Weights of a small transformer language model.
Training: a variant of Adam for these matrices, 1418M tokens, 5410 steps.
Each number is 500 + 40 x the weight over its row's rms, rounded and kept within 0 to 999. Layers, rows and columns count from 0. Numbers have three digits each. The size before them is the row's rms in percent of the matrix's.

# layer 5 MLP up, 512x384, rms 0.0431, rows 347-440, columns 240-287
094:497519399461522482500480488488427431462447491495519456528541548489475524443417501497493458501495477463564558524500492446459445505488511548527482
102:460382566491530501442408418500529500532456535546475477498504595477514554511421492547463519538513482501530479469495419520502555495518500544532504
100:510513516550493521533501507499481541462531489530561452513522465493559517593457430496512456428461563487502537498511515521514531476506517540445522
096:489500465563504528494545411522479498538539473556503508516493534480530495511513556499481520560506518492505475492560506519517473530525500441550486
102:479495459491487458481513423433457534520501430521568454493456526511524499485436535432453545463476529434499455470478504512491515453506474479484482
100:460518520482516442587508415515484483500462481569542474520462512528493527491528533529477437584495553523543521495520436490494497594522537542521427
096:494528518487520526474545524496452458428495509557492493535470529514491500441509402477512442458560400519557467472502455506527528420545498497462508
097:504531470463552494487527449474461525536574553507490438509559483514469511485497515533503455432450489505474445467455489445543508600470539542514462
101:557476531506545524413536452500420524434539491507504492516508436509513463447515515516476516536510492502488503514515500534457480493506501460519492
100:513501539479547474460509481487454509528542448553490519522511485493464491464488513460491560487491568497490548484596497471462530521480475506520573
098:545515474470468437529460455432524474543494521468493491517476475502546512492475588451449457449527471501524480521493478533539450428482437535478570
109:428562493488480471504473521449540518476565423542507479542499557478524505462520484379506526508489494517539462551480533500440489455480558487522541
104:492556525558461497553508472525524476476557472454430500500500457493519498444525545468549503515500479575459523395444525475461542515517518502563529
098:496547522497499494491439485495417524420538445502552511528471498476519473535448517455530530486464518473511543556471529475472484514501526517538508
093:571533454555460524528577435485504467489502503448496549459556566490507510472479541568422554591516573445492550515492473532505500482452477513497492
092:494420480478548494548536503582555511528499475477482524504493535509512473487444511512430491514506507510473494531538493505505460515532504522455525
101:525533481513406475489457508476493615503528564556492557512451472517462540478476564422498519479539526461501533507484442552513486494527523513534509
102:541441442538491501481557529529464479514426501513595455518484508486478501536441476483470512438505437438527476500520492505511487479514492488524521
104:534482467547470548485472518482494511526615492545459470506455501480522436501508460532452540463469558448472478509513493503560471531474449483570524
094:419527450434436537474530532497538484496513498503406494497547537464583546467466569508490515506480369543477478518501498448548467488481521531527453
094:489500530477528516485548490566498483477512568444474476494447428485519535513482551531446450447479539504514504470552523489494487473481537504442421
095:507540537424467481499476475510503515567528512466433484522521529505511498410530502448574509553451507504474561530472517492524604510535533469508475
100:514497546421509508522483484514453411516550493414453534465456467505422492535533476504536498502417487526535541480487397507551498531445463493517554
098:462505495512474417487535430560504481497555567453499431478435475501441496552520526486521586540496431516554510492474513512497456484490553566539448
096:471474425524491446548545479574507541473509412465527476534481515481551514493454458489509581520433547477507463550589475521538483395482532547465502
103:477473535406513551552582548538497462482464442511475445481501532485503462504539502471469561481475448451480445571483464503482498525472483497493520
098:471446472495481517469461495523482452483471480441536494516476475499493534542533544499499531490530564452499587412489515534493527444480495452491488
099:522493488514473494452491474511507551495477466452485510488415450510495513463591514445491528500525580530509505529485465597504447540471481466538506
158:515547521478545480423514474491445585503484487473456479421457514571475679475537482408538486475504571548491451509477509475419490508556403470520502
101:509474590499539466482438524548451554487486460563485483501558455523543495504462438487557518435515522466493526503507482467525436465529501482445519
094:487518456481514415530546474527491469484559376515529485532588531476547475514483482560510502489590444425450490555497454499520507444489480467554438
100:467563537437518572470471485453505453445498573464449420489463495506480522532440498470543583511466519466459537527453537475465552500501495493485438
102:517436478462452487529498500541490438517490476550493514560549505420523313533544503564494540509491419469519540492489531546516482584460599551555469
101:531426567517443492478542488504477540558449503466562496529520460481405481538461584541553503516544553469466487467505533464480508480496437529477497
098:457478575517536422492486571548517522517449456475504506520464505494403523493534490506489446466511536452473530473528524555540472499523446472449436
101:474463493470496494512527468466565405513496489469494414491491534499518525487542554457522521481542474518467539587537435498457472500518546464459553
094:473485473511569483529467523415463562468566520494556496486487553509446534518472524506508530513473517504526592524444482555493538475549455468465469
101:481535500443478520511500444511447588503532568530523463484457516535506515514471522496497463468449542462579499468522525486439520582490490470491520
099:413506517540528423506480521453546493408507451504502485485494478486457501471510561441586481532490594497486467500484500438446502473540448480531494
095:496483502408479530529545537498491487543513525499463505506526448482525498568514482509495430480544535514534475461525584512503428525472515412465440
101:536567496624545489434516539498474519442501526492462459526392487514536569475495528527492568514499451520483510490501483449534543535526484545487473
097:491423474504599539470573492443483539437479499491534429469424483495574468505508485479460462474504451460499483426479516470482443488522507571513488
097:545503467481453494442559532509534490512563545448478490478513473509552499446470488503530469518466488565551514543487473519540524540489484524491523
104:531439517503551556515547530488469546498444536481548525473425488478423509495538442512461517542517446443493513573525483480413571527519523440510498
102:434473543410502490483524562486520455562462517542517461522431467536501511491530559427481537506499474424504532511509507520573407490529521525523515
100:559503478519449538460447468534532509464481487513480488518496390505467479474466440548458559494536496502534425473550491483526454485495531464539467
106:499474499535480570513446500518515519525500461469509544452601515465459492438517450556460484567445482553502440445469465491521514486460489499522518
106:430538516482461452460473474501477454502478536561491521501547548539497506498569500467552476537448468491482533512527525443562592496502468503513452
106:530400532410488514532470489484462536538460548550494463491489593502598523477566540519517471476514497565555552562534476525495567617521441424583474
104:487523502494538490471472496450516521419524475534550453494553462489572486542518516487480519494478431495563482533464504580525418510499522523433473
108:497428434500515504450451501528537524488521505488490474524487453511539454464538456500524461518485424479487502534529417453485503502479533531505467
101:520515483513484505419486563506487501422549518495439512512504557498474546551534467416498564466511539445433481546483506467537454377491476496487480
099:481542433478541542462505431486537494506463507494520485503479523511524520463482477470483496434474497470441433458534460527505541448533506536469482
097:534547504478514568571487468526504427529525521472458492506488442476462430457504449499545458401561502525483398492555541477499476533478564470561437
102:536502558563516555457491468570501502515478510501524456488519499512445488537490526498545592505452498511467499585479525495538515511528527544496521
102:438508501485487506462511512500513476486536577504492519504483471474441571488483530558561571479510533503469542486554559489529544498469472486527497
105:549547537524483538493458463467548551453568504483472541513469498482467529460475526539511508541417547571429506523438455518569497498525553472474569
102:454472530468551480495368509471478525497459511523506521531504489505431548471532478492584516449515533505598553504476483501458485498457516457526539
097:446467522519488523506493433493535536439555525620441594491544457497528487534509543472584505489550459531519555493482557469465569467468428568479514
096:585490453522509472562530492475471465493467523464542558529510527476551468457548461505467495487569553532449430527472502562491512579502514555552535
101:550534500462457460546495455566457555416499501558509395491530477496496492526469517580481481519518507537490495555482498551524465498527531556568437
099:450434408511500568524542535463471460508584540450532516474464524481554488463549514530512516508533544457474510554463429531472583436487482503570463
101:559514550532490485468499504508532502515493477453493471502420519535407519574492566453492476579572516485395473461509520561515454537493468488527497
098:475527473438460443576520542469475418467469519532492422497506496517473561558537470483566467562540502537479436483471502552472438509512589503519521
091:523597540402514526550541518493571502496488537493459535498490498523465557570556482470518571445567475517472436485534513547547479543516527526536521
092:498464426496538476473574533475560535560448547445536482509510408565475531461466524453512504511389486497528431455533530525477529587577521505537483
097:555546520475445494506555535402483516482524523521543450507489459517529404489429443488528480534492549457491485514538466462518488475501528455508508
098:468539473535563513542553570515512515497522500549480516461483474511547546467471497520473526462544499567578477514537503523523483541513485480544464
102:428538575552553477518479485580500446501486516467510525522559483502504522488524420495534467501487550478450495440482488463482522453489516496557522
104:598501465498468527484483560424493493526509521474631507521530476475536518574527487462431481440475601420490453541549515485531481442491477520481540
094:577453431511417464496484457561511470556434518541507555528486517496435445517537433522529515527496542432484535493533453465458474443559541519547514
098:503526470511436436480572436429445509486546496444578542455514483486529477543504541529501467499538504515477477479519507503476501503499521449506570
100:427437492472534530477551449485427507428492445478528529466384461491469527502489526481431514553459471518499505472462520481448482515503539487596484
104:561487413554508505482521478488504506570511541580424510484518522464488436509522547522521554444463563559466500533438528528560503508485495504494546
100:423546515483409526466548451535521490433500526452488549519467481543500482547442508483552441498478540509470486577555532518482467583512462535582458
103:450485508513518424582596450486568470495494517528589526505429473523478550507471441529537470453480442432476429534507460428532494503533515491524534
100:523514471510526467481549508518495529461473442497503493490442528485484509445486493488493525510441464468498531466475511558563512490470572486501472
100:577443468493429527491546447530542489474432495475532504516464548505431506486490587562489521469536464479538524533526470518500506518499502429598515
092:498568482536466479594503540514562468610536525545503511562552494492475456482476498504460505497455516460508488481430546419511481417482510471445521
100:502523503517568561538477467500485540472465553471529468499624527552470509533443529524503505448479535523518535433418520531471438472487535475473495
101:582572519502533436469455545487563525605468479505531468521463539492497498491457488485442474524468540503439457461603501534515500485451505528541562
097:427504456497470459578539561514518494499488484503495519527495484512476550507481508543553495470509502491502529547487488486565501512482496524458510
100:438433527480453515515466501501527463529513500522529524510448513510446525493514527508511420478530532445440470498500496473469530431493531504549499
098:517518458456525448458472474484491518493489482446514566487527603486545480428496556520485467513486517521511540598543471522461493486455441609491454
107:564508475444542465542498511544498560553521484497506444466429522483508506550537450491518496517486497423559446539486485489511422492460515514491460
095:524468555510439461544504412448482595553504471469448488516517511488533462469506496475517523500472438509466469513572473536451446444487489515516503
097:460533578533416441497581572486514450446507483511519452543599580498455550481485589545527495506484491509522467562605546511472537502506495422471486
096:538563500567519543423445566507486500499504469529478571544467469503493470499487512489549496575503483580541505510538507520499526481503537508549551
098:481558520544547545491482492538466447476507464478522520506412456512439487497482460502547522537502493482470474488549583477489422432504513479503504
098:459455500508432520449456570533501469535510533522453509511514530464518486490492453529510460483504519551532505562536542496513531446507506521561549
101:542490501482444488505481594562487472498513538508522517509493574487551510495484519457490502551489479530457487515516444565546570511510511440574500
104:475503479535499490519469450509487437519505518513517474475465532512541503495502529495423554489496503393483429407501384481490536429480510454515506
103:479463540568454487448448452491475497521539501476508415490441452495465526535468487476547445521489464484512504485502481461546491481521526507536490
097:541466532526484553572439516452473504500497466504476531487486462498486470503495484541535511488482552516432486432434623500452539465499481472488429
# layer 5 MLP down (transposed), 512x384, rms 0.0441, rows 347-440, columns 240-287
094:498484568518505530529502502482556476524492486532511504543526544421507495545552421516523469468537448449486477479482481483454579520450535477565424
104:516440452532521527533430545525475452471513505547467541548478496497479464524507553531500503508486475433483510496494470559516526425471423511496455
102:464521525512515481511508407492510503490563511510491540443526494498505534501482475412563530524517562456480521452476406509532531511586565623433530
097:539518548489505517467538543585502534522500534511456467429492552522530499397453570491514469482533497435409487523505406494504565521471500535507510
101:524468511553514502419511473477522526505495494429508495409525570531523549526467548492546450556509498449490399516477591501535447505545503469450450
102:541524526494462505505493509498479508476399531532451503398467418584477503536551487572449461472512517525518495556510532496541444483569458465546490
097:484439483455465493518491508557498547503536537438512499538538465522530526481481491491484505520487454504397581464499540524521575436586459445466419
099:545487475552578428523521492540458520442520492509487558474540410400476487500571447470487546471566472537518466519432428494469499431453454517514436
099:456452482501561482460542529532480549511536487490453474472461423444524505526467577535448451473494491503472519457525590498444500554479453526513584
100:484491514466504499480532504481541555482522505509491536542562462505527466467534516543498579523486603485492478579476440431519466423449441542477592
100:527482499467455506538484488503503574508544453464481456431531496579524464453559524554559535484504533491530527594500556448508537480472448531540462
105:380540513441531485457529445382569527441506501451448537490515501475511496583459514433503586468536437499490454569548476510510544505441509424563472
102:452523591513524466540519450584565495462555558511424507470577551519546513561545593479587508511514529471475527469447566567449577486451439526511516
099:485482437496483432501487484529510503529486517475479460380522532524491476577501498556419522438455512601570507477474464502559503558436534474549457
097:483509496461488511498523490549462516510496526519467517426476559637464519551458475513513474481519502560515452454516548484568508520476555436499490
094:473504481496485562454514495487495520500513553478523520445461546533499560489516480553441471407464522469543489534500530472567524429553456536448569
101:550464563464455432521484523536461446494478469538507462463468556542519430478439539534530517464540497526539484419530448439451481509509453527519485
104:480520488614515516496526431430505487477540500467498482601496460418504529472461523533462490470461520480585540537545502476488512441510483494459527
105:489489529521502484496505573485504556454474517496445536429445534429498513489501488449493499511464516554496587543532567458474461503494447560498494
099:467496546549574487509473514500479487482550450552587422498513508544536562529512525506593532563517505504459525549483554492472563462443477523466503
095:512468434435524478530479517474477575507448506513535479517462455584439553481443491496487398463484535501477480533491527521455523471440557503564514
100:462484461504496501524410484531467517487497503446547429473512478524521492484456547482466509458551528548506510529505513518502572432573567493445536
099:440451422460485546533495486434554467533492447485507476511545495572490543507481526591540499442586555506490565505490431522497549508505452480499559
092:414485537508456468518500503459489422521475482524478460515522533421468513496505438519509498469521463464468414506484502506431485445515485455547514
099:495541509525474438492534420539447577481505436501516519495537437501501493485473508485475480547524521507501417424466509484535506554531552535512502
101:545520533490477471566537591558500537464501471519509543477509507544525493439523530582364556496502477486484510523468559539523562446485448451504437
100:557501450525517562465484565507502497508561517497475532464487417647485515557460497560419476465497526526472521482498559437504502479500523492466436
101:523520467429490452483498531534498494556489435529506571410529466634466530461473470448561557569511520578504483522490424528537522538523534535547488
111:501510496495487494503505499499496508507490486478504507000502504962508656514501504483501497496499513508504494508513519482484499504537478492500512
102:516497562585554544474498485429518606462399464472441480515539468548510488494490452456552443428483539505602487489443573548469539447489512513492526
095:458532494509506448579455451577470428533480519472482491589456523447524503496432490532515472485399574517523498490485509473471498483540399464507497
100:464493575495541523461437515513368518526510556542459480465494494498523484525579433528500517528515510532485453558586574544537529515492548476498487
094:489485487473530501475495541503500487476510507508483491907499483014524342520511529539493489518492474494507514495499525504540481498456524514503489
103:433515564543439487464487487550479547570493464569507541444554480638484495480466515545423510424525500505466471490459511498505453511593454514519541
097:435501528410487479486495510484443470494540489502515495446418518539547523385526465506436514426494497532544465431445504451505487469466518490417422
101:519517511505523503519506503420508479538481459470545532460560434482475443479490536450494435505524467486525488572495462505523482574511582430550566
098:459493467432423490454520449515466530496578501507524504353443552717510490482485468558535576501515501518537518593550499495508528520447483470470501
099:513591509436516475505506516406550509503630520494510456404447506573545483459496506477489500562468528503466572563506489535486437492509526511439529
103:496409406498515504445503505447525519529434559474498464458545562627508571413515535536550446479465494538486494502479493499511500471517507471540550
097:500470415502550514545474591579483487487513498499564425501463502453510490415535495439467389510517497558491480501534546543510533532435588494471493
098:530601507510573469438521478501520527488545513545500429482422513544533521448460522519466515488490503494494530533532529441476424498630442522561518
089:538497536542456425537531526486562517543470512521469534370500517462550435515408527512463520496485511483396449575512554532592431465495494461445489
101:534461593533513456409570534437510514510467555490527513455415464587514576455463520507486378577508553509525479421553530494502507518526490591520469
106:468543428605467495492503459440521445499521478520462439441436498533468494462526522527447539439486438497480506525512502404507470500420491548491522
101:469469497493519484442477435401515449549454497517452506480465441728498511508480507500490479525553491511481558552470467446512515558557572531521503
102:541499517474522522428462500523486516504440501512539423557602522513482564426519486527507599498522448488474483438460438488454488503534571465511582
107:500467520510444568600466551444512511516468477493473531532457490426500475468550518509416464476561600470449474495488490558522487476462431522509525
102:390416507479516577462504520551445490531466497502458561546494539381500492486514484514497509508432581478542501474495501472498555575520546484464456
107:496456502502488530533508535453481539542471519537446474427552514578544520520477496487471480524547518543474557516506517566506565487512502444512507
105:541507500501523526465523517439511488521524511501481481490544466492546500499465448533428503509511484487549504545472506545544525448505526488506536
107:466502524505547399440439491558510564493531478503456495446488455588560454513491425427539442439509487514553461482503514454477563519462604531548476
105:457570487496508534509500524479430550522484548529482516419424521596450522538378543427470543480517538509517456496460548519519561446493481516499492
102:498501437543501472405572531496528503523467540484490515459531572575532492528500521420491521497503440400537494479521470446508535482542499486462444
094:492577443507462488513455491411555572527488457565514484507545563530550461510454507476511508485435481541498511550492494519518447508530453555453509
104:515511525546457487514489463544489485489469517487492468472474484608487489516523562475541531491571510486487502486518485581475503523488574570435598
105:510501442456526496456452504521555507535584525504518512532600555522570523607478524530404555513476491464517516412560457446497543596556496492578468
105:546523490503414528509518498482527586458528514492515433465444532430487485478501479472507585456494552507490556512501527509481495451466489488540530
102:480425532504545488459481444462457640434469519545550583537518458512591496469513443520427507555556482552493538488536468519467504527502478421481554
101:400421503499496571530461484468410493500466574565508551532496474515408522503493507500579547504528493551457519455521459530451506532498470513522555
096:491474560490545533519492511485540462544548529548531514558484585512513566489473587496445534462521570513422489562501471539514455549486515423521550
103:519473422534465465543543500513510486586582555479540482458498534593558508604498474467522456483463451514521492435572434517543481517545479446560500
099:556441524519508557465516436520516420547491558566532593607530454434602538523514514505443477546529483488444494525550552522435480512503542518481459
104:497503499505513450480499494499464506516476517470484564489518497419554456506500508454471520470475492495493519478485490543488491465490491470572513
101:567577493497542512533438518508470502556531478503465482565564524410562459611504433453469491442471513443511495503447494467521541502467483508517517
101:514551510518497568492534441512607459484540457564536444507533478537517514538537500476497547528458543470489493512510466605535471501515494521445511
089:502538538481518464542445458560493532535457557541471521388449471490508462567529461510555441545476466518553572503461490518459581512476574481511488
098:488472439482493484525459539403500489480524467536564564537500530530484488536513456460442531479477510432507424517529498492453463497501535460513492
102:466480464433515520437489557479539554474491515487407475490534604587550494480522547536492478508535449494508469546506529495536527565584479472556439
103:544552556543560510459472495497547463452539499541467487527561525369473466559501439506466536511491525482436585506442521393501476521443574404565545
105:519498543503476484545532546449534470535514528545489519548473436487491521502500455444401519413511516494518469486471507476522512465520426543556541
095:510522493464559491473508551519497506485471456565487512541545486484545445505518468483535475519424459472543566422450503498543500523492496463497439
098:516445493471537470482505482520472429525441575535526490409433479543535452529523492547441550489516564491522517496557456436478540556554439496476479
101:482482516504494418542436447408445460505492502518550497397440516518474429434541479539510470528431484495491520464384495499533495458540497423556507
102:564489476539435502590525496511472513492518476481437449515469478568456478540525506511524563473540466517493524473462584487498521447572549505509474
103:524460442509430506471479626553556498421492517457560477506543574565450467504505588540418525526525472479508513529510515537461465517541404468488446
099:435457481515488500552515461498429504526485477500512449579508482446481524574489516511494487532538435512447559541514493544444557478514511542503508
101:514478490505501504553533465568496520505447515460516511493489473577477469469495504562488470556591585508449518506503407531499533478416564548444496
102:414520504524523474451502435488520504453485485465437509449519505426526444476536554454457520627470576521437488556431476541471526602489460531530476
093:528467479486507431453476510525543506522520523501510548606471502481464539557497542551467533524507615471506525532538551494524459480504528455483530
101:466532425456536518512474506483558458513466508474466593479549455485508587438550525456509537483479484482464477512466499548523439552548543490523539
099:517446584532491546510519456516447513475408492449563518517505517457525509432483497538470520546526442451416482420511508487474448526451506553498500
095:603497477508411416535512475512547467523533472550443457506501483375455554433484499499467488443505455500547437507492473540511506481518500497482477
100:545417477513449421510471510492429521550456519481533514553523476513482525452495518532518446461516512552526501520481475493505431418469559488395475
097:474482487486437544504459504549570466547574552516453441565497466451450504481482559488481508517483536466424544514555552485482499564524555558521528
102:486559503481516461553485560548486495464518523451562495240444476800481432513506455461439545502503454453514504582549504486489478515516513509447450
095:493501444521519519463474488558485508465486518524541465554516455425500491494475535523526437532504562487457439547484453504495494525458503447529464
096:442454515506496502522498494498517435567526511480532469527487504437442468557533399460477478475490459487520465514463491454514448471480457508569522
098:468481475525478512519510503542562482486414459547468410572427545447517509485476537511512496552489521533482474516479626448451532513545503532441520
095:499404449451492426518489503447473509513505495459537503494453494605482486547488484462544444494456550543515535551571623562496469488546491448536505
098:531487455468501497487512489523510541531523483508501524573564520476480465490476418568441507528438506562461554554549502589481481448489567487570495
103:503488482481472519500475511476513530461513494529511455674473524488533503491461473439506467545493513571487460484543496533453532549550508537463551
103:455489549484536509487441470525471524639526503438483431495527517467457583552482509484500537467444561487530456414485475497479418492523553468522532
103:509441464499532494495512516442531510464476442521499610430412475668471571472488537525494556502524505544474558491408570489500541461483503470449491
103:533489479491537530581542535538509462528608480514517515600492428393444458499521503461473472440483484533453530526511484512526461493501480489482522
# layer 5 MLP gate, 512x384, rms 0.0449, rows 348-441, columns 240-287
102:521505483476452414379534488558533475513500545520482464439516460531509550485518590465539482417533443528521520482490536509521460497521505482510481
094:503550550574535484492475517549488508477478534478456502459515483543514534487479485444488496508461496566477477557471540597517600534509576389502521
094:504530510537545460565515526497471464530513471506423378469454541564587507518492503467588484539550522531473450508489466538538503488527489545527483
096:534536495563423500557445480485528512487436480450556585455472517535480531508417524454546490548551554448527448476467535454554515518505440472557536
104:437462491471466512459564492492468479589507505519473472458524520516524497583473495552511422470505505481475529510462477544547459603511580538554509
093:562549566489486501539543477476545501507536549566505484459534501487426541481537463556534492493454545489494556479464550499522445470485480504480502
095:492473536505393479532514521460498469511572478514523441475521504534555534558582511468461522514536549459543519554473502446539492549533479464542469
104:534516561450545484482440500457530585460511488513529541448521448501483503537457509588477441467461556428502508481485482515536554513552496550516505
109:513513589504577464509538507507481460561533493514472505463453495520558515516519485502471470517454493440557514504539496523547493456509494472415506
103:469525493446484463564543534412598551498429503540451482457547499515562542516517565507528467506467536521459469486609534498533515511541457502476461
105:470464535523460540501488480470473466505529545535558496458497478569529507461537514412568515470554511475564497517463467476572445431541520610538593
097:475497574495439542441505478480420447521500473517483461446481485520489521492471491453507459526409502465498506529512430504505504479483564462438456
095:522527448502490553579554382491539526493516590509468547486470469523489450564567520490596465478428444492554462453503580507510473442537545533479486
114:514450525543567442493480569461509467429473488519549475454522466530501486539515513529509551514536539430482444471478476472439428445510543556546512
095:503545479476546586518551447495441461524508496519521585482437482506506507548525528586486539545509475491618587490477420557496497553498517550458532
102:490513482612500445497534633469501396488441501540510494493487529515516540468531503452470571466413560453554529532503492505529476455552508492532557
092:546464459514502554551557449560420472482524496472555491487576520530426497474523528478480491406552544487486519519521567489562558445545495524498450
107:485507494470523472486425458360498482508539522480515504452465476538506503459541545488497479499550510504470521466500496544492498478611468502498542
093:492462439455523525505553498487385476513573529468466535444466509515508484441515469583453470464571587447484498519503543491565514539490496467483472
098:561518532521502476482510559537478538516611545570480625480527558519523455488462479565491583514462477539523505554491517477566452546558543562452517
094:475548534483473515505476475469527457441458528514531496483521552506512480448460483499513531495538489425532465501388515482498477461502438588428542
104:486497497495495505518476503532549463422465432509502518489482453549466513543441517580511480481437467460481454459451426512487486485542512545469485
104:472532534517544416462430546457491478468519468506485510441521414524404451535530464551472512517490480469504470450510546514425468539548483521529451
094:443487525464474456530433462453541527555520502481441484469437525519535525520448573486581545443502483593533430511417490552567484556538517461500574
101:482461579521584493554476574537566449528488446450532515481489516533448571475534481518499544471492484480573466534493456512565393529503503495498517
096:480494523466501452552539572447530519555387452498518489463515511511545518478473451476460547508485497422467497527441527516489574506443516503544441
103:541536507516511478541440568439447575543502489569507566458506479530506537544524490500479544503512537434498576456418449540539510445518514467492465
150:421491481537497496547501510491547431520534523534495533536583495504519464539503522513484503515512491454427512449508487525579495470565574497460546
099:459432511513541520547511475462520568506462490482509591471508456524558430552580513515515563547506517470509475509440462534517435493570512505478607
092:592480482450455518465514501487617456466481477548476561511530471513466525525498569523570567518528449563546539506520498489489545503510541505443519
101:478515549455479456456493490500521515586483515430457417471495474518519530518451497504502497458472513527529478481564488463530536479531536591501508
101:419511490512482509487491476532583415524496482554504486505563510512522474522541533516513502485481540458484499536447500530588467513558559472518538
102:538491521590546480498539454510540437442568527498502513427531532558551542465471497478520532491468500518548545508449518553577447467473503542405519
103:506574528464537501495452492478498450550485527518504525494524492523454513426497506497420459423512528472608475514520447512603440515502501537466532
106:438515507502537443483569488536484498476453423549569502478447493564567469562504484501515480459523528372494410542518476507447513552613514520436599
092:535537500546483581556534565450512464450465485481519525495424500569545528496441517484475522554466478455556567464501514557473450499554545486529511
095:523486443550445456537623491520518444555492528527507525513461518519486553511559585579510522507490459480484526494443526502532513474508506553487530
098:494462465519550417428537523533462472570533511538460442466602452516546442503473456507510491546470453544513477418424473471501441536527550495505523
105:523444523561508443510497486413527444540452518516571585422575502534490500476535600537577617498466604443457525632464460495520483482535435471506518
103:491487464532460489576549466523475523479549504540523572471507502532502474478474541561485514513421500493527493512494429578609481460500455561516520
114:525454502494585501456492481540499495509492459492457531484470451511516521542514477510559537506512536503540544497464466484507449539526554520556529
103:569435462587518511464478426514486462499518530514494554511508487530532519512573460456488554539493532479493493440504466512562485439529473496478546
102:529491543517512549435521489589573499515467451559488534474515496548523538549478451437527518438502424509498517445476483528525453579556510421509566
097:450443526501577462508495456486528474546467517572452479468474355509460441575530522524519528490514491480482480479529495518498475511497605482497585
104:464492544531469472566454525507477528456450496479458513450469549547495500483524498529451540529436441514532467459524451511451511484539562468480552
114:514570537504487466456514472427426467484531497524510424432492505548517500563446556463579572486431517450540478494531498529521479428544496464503463
109:525512551493532526510457531514525496473505572485528532422437563593398522468499544487540497473522459504465504498462549480538476500535508453431539
097:530499585513499529501489460542548500522493476487482558444423454537525507556569498455587503486444494463443489494453513536521482471506509509478417
108:469505449481495548450490516458521474479511463490514509466439470547505491466508523413482496518448465531471510504479540502531518502532479498470575
099:504553552492537515509520457577463531526445497520528492449539466541460493477475561465533522449507581482524400486543466460492537504513446517421493
097:494506553476438568533545545527549457540413459448521533416513490521473519499477484517544544439517517566497489535476569511536485537533531448467459
095:489516488556501560498492506527519510521499553543488516455507540526499487501438519531514559573489472454452425442436505529469546442488487467434496
094:547493531402489506526494509502445475544563477470449426489542397505485432501609519530471554532546539533479563458491479494514483515456543523433529
102:467447485451563420508507508553539555610542444528498532499482456517529481545507541536517553462506514490475459468483481462523512473512447483473558
107:497539514473544562492443491556493473569571574455527505459474490532460474495509488570477509478515508485543520490529497517535486531517459551553513
102:487514586491481506506533477522576492504459499487425522435568479528472504529497556558511547454520493516573443492581485446490501563505550554519524
109:481539439526479483485495514540505437502501462517462518459497498559490455554456561532485493493407489471550509484504455494510412497560529521533534
096:518563490561478446503421484400498484484544452474506462489544521519420463535466477454494503437500579479477494478511552511442482462472494535387562
095:448530591574459590470474578506553523537495443553513489466478537584498487494461499500464435475556533548529453456579535537532467550510530471489486
102:545564525590536424568559524464565486504469473508516475470529539523465489572482510488485468524559462491470484482401440528500445479526466549536445
096:463442516406506507504488476437504480553501404578522520443454567545438540460478492347518522583532520463544550559493542493514452481534492543527501
106:471485520508452444514544472490556477485450485554437466442477503511458482561499506476566466456519532489520476495496463469521473540584472459486518
102:447472547478527458558477493483490409525551487471388437458439526529534462414454538489589472473550541461496481525471501548493550476533472518558512
074:474541508579499449452418477490582466464550472567490407507479462499494445469524462444468488540485520441539546522462477535582491466538553490385462
092:497485501464476487490485419522544487503528581546430478520486441526482516517547549492491455562498509490519539507481509528466492522494521483555517
104:508477518600471441500459484529588480508472511527478502435519474527499485522556535554464510496566482536586479430486543511486429466507393568509546
105:544513552539557502463524506590559527520510490480512532459547452532499464494545499631409566481508563471445576480509446532514493558473490521537545
103:484535529487552509513559502439516436469467502496462514470495477526487500424538560497453464467439513487456489476539517534494500498500577461487525
096:494514575525493556495514527417581517465485500479557489521561471625497523554538529528540497518472493479513513461434537513487566479530507472529576
090:459477555506483445522469515434532502515534471440467508467464528491456511485601534521458402419485540467497432470459493441476519562493453561527541
097:430574515567482439517512445486491485518513486590474453492441485521497429509422482439518512493454440516449492460501557497452445503558568470519531
094:468511471543472491507455495548487487466451437530479536494508579510407507550435458487521549441469526498483480508501513481491518510521504493447564
092:487507514539543484481574431517469505549464509565514481473534552503491488522541476508522466496503539486572444610537527578506576503517501551537512
100:577469475469483465495587498559557496479415468492472530474558521552545487513482516552506569412515468438516514489597524567511465454519482496546495
097:435475392510471532521527517554516476514502452464480534507521485552487486567428501439553518580528417569485561539524570572433580515530543502534483
097:438506492514387507482463482430539522511506492488544477479535553530477468585516522535503481474575461443578541472483543558523530417523461512498465
102:486505498465496445539521451475495487528483426495490541470460570505508533499515492486503489523559514490523570478511546542481438430521522420428502
098:504429519487505484568516578591414455488537398465480460487524536509474472507479599520531450471531537463501573544511424513497486528463592569546527
092:467523438518482476518538542534477462463449480489535491511454481524502565503444447456517497549430476464470548545491492488545457459499517552459552
095:529543498399468541475481518470501533510567510510447499466487407523496473558512512475529442487530557514530518558499449512484572581522502476569476
113:549505480490513566477532516457521471489480517427455454464492515553477544489543547548534476544526485506445559495587447496525495544512507521472593
106:506513537508475474557470497510498488478480501476480530445540575526464513509461431547503450451486521519444442424493505560503448486506437448481500
091:481477473522488467488525488438466471450520479567446459455507467503496524487451479506470515498518553538491568527480579441487514540488578527466516
098:447573532537499454466553547429490500546416473542477441498455487519460444473529585459568522576489542460448477455450527502465511504600470454489433
097:482522492484492526567494531511499519521569535531566561485500493494474466498525547556489554480493517546518499503492554452513497436519422541493464
095:506512537456518533466492458521513468532466548485555497461571538482532533478568476489494538448440535463483547547559514581500530442555491486508520
095:568515533529453468424586467459508481492423555559501497503470484539479504489556569469538490482513541520510561577448459457498510532549468580435543
093:543540521559435508554539496535503464453479555498484461498550422506462555486449531502476537545437486527492521499557490566497574574560540554458541
096:403548484513526475522538534500439499446507441469507485501487460532466505484484600568510553463514475461531520512493481478508478447521503500406559
111:577463589550509497527481489541570516529497588479471529455517418554538483502545486483569511476521542505488433531526493541502499603522560439458476
099:443480539534568492514477551563492528475465469559490565493502471518456540495482602504578481514531540491541462443459542553506472491556514448425494
104:475506529393548462582486530450562479499523584583503512500473476540533507473475530526480576522519515500539466530527540482530541548532542490421541
104:479539526460500479579454494479516527484394489474399512468577533508441514547426524526502513448463487416494476450459544485493511471500542500459450
106:482467475522529469466494514484510479438475494482458444487477443517501491510525428511487444557501524424489415512516500502475456539538541528574453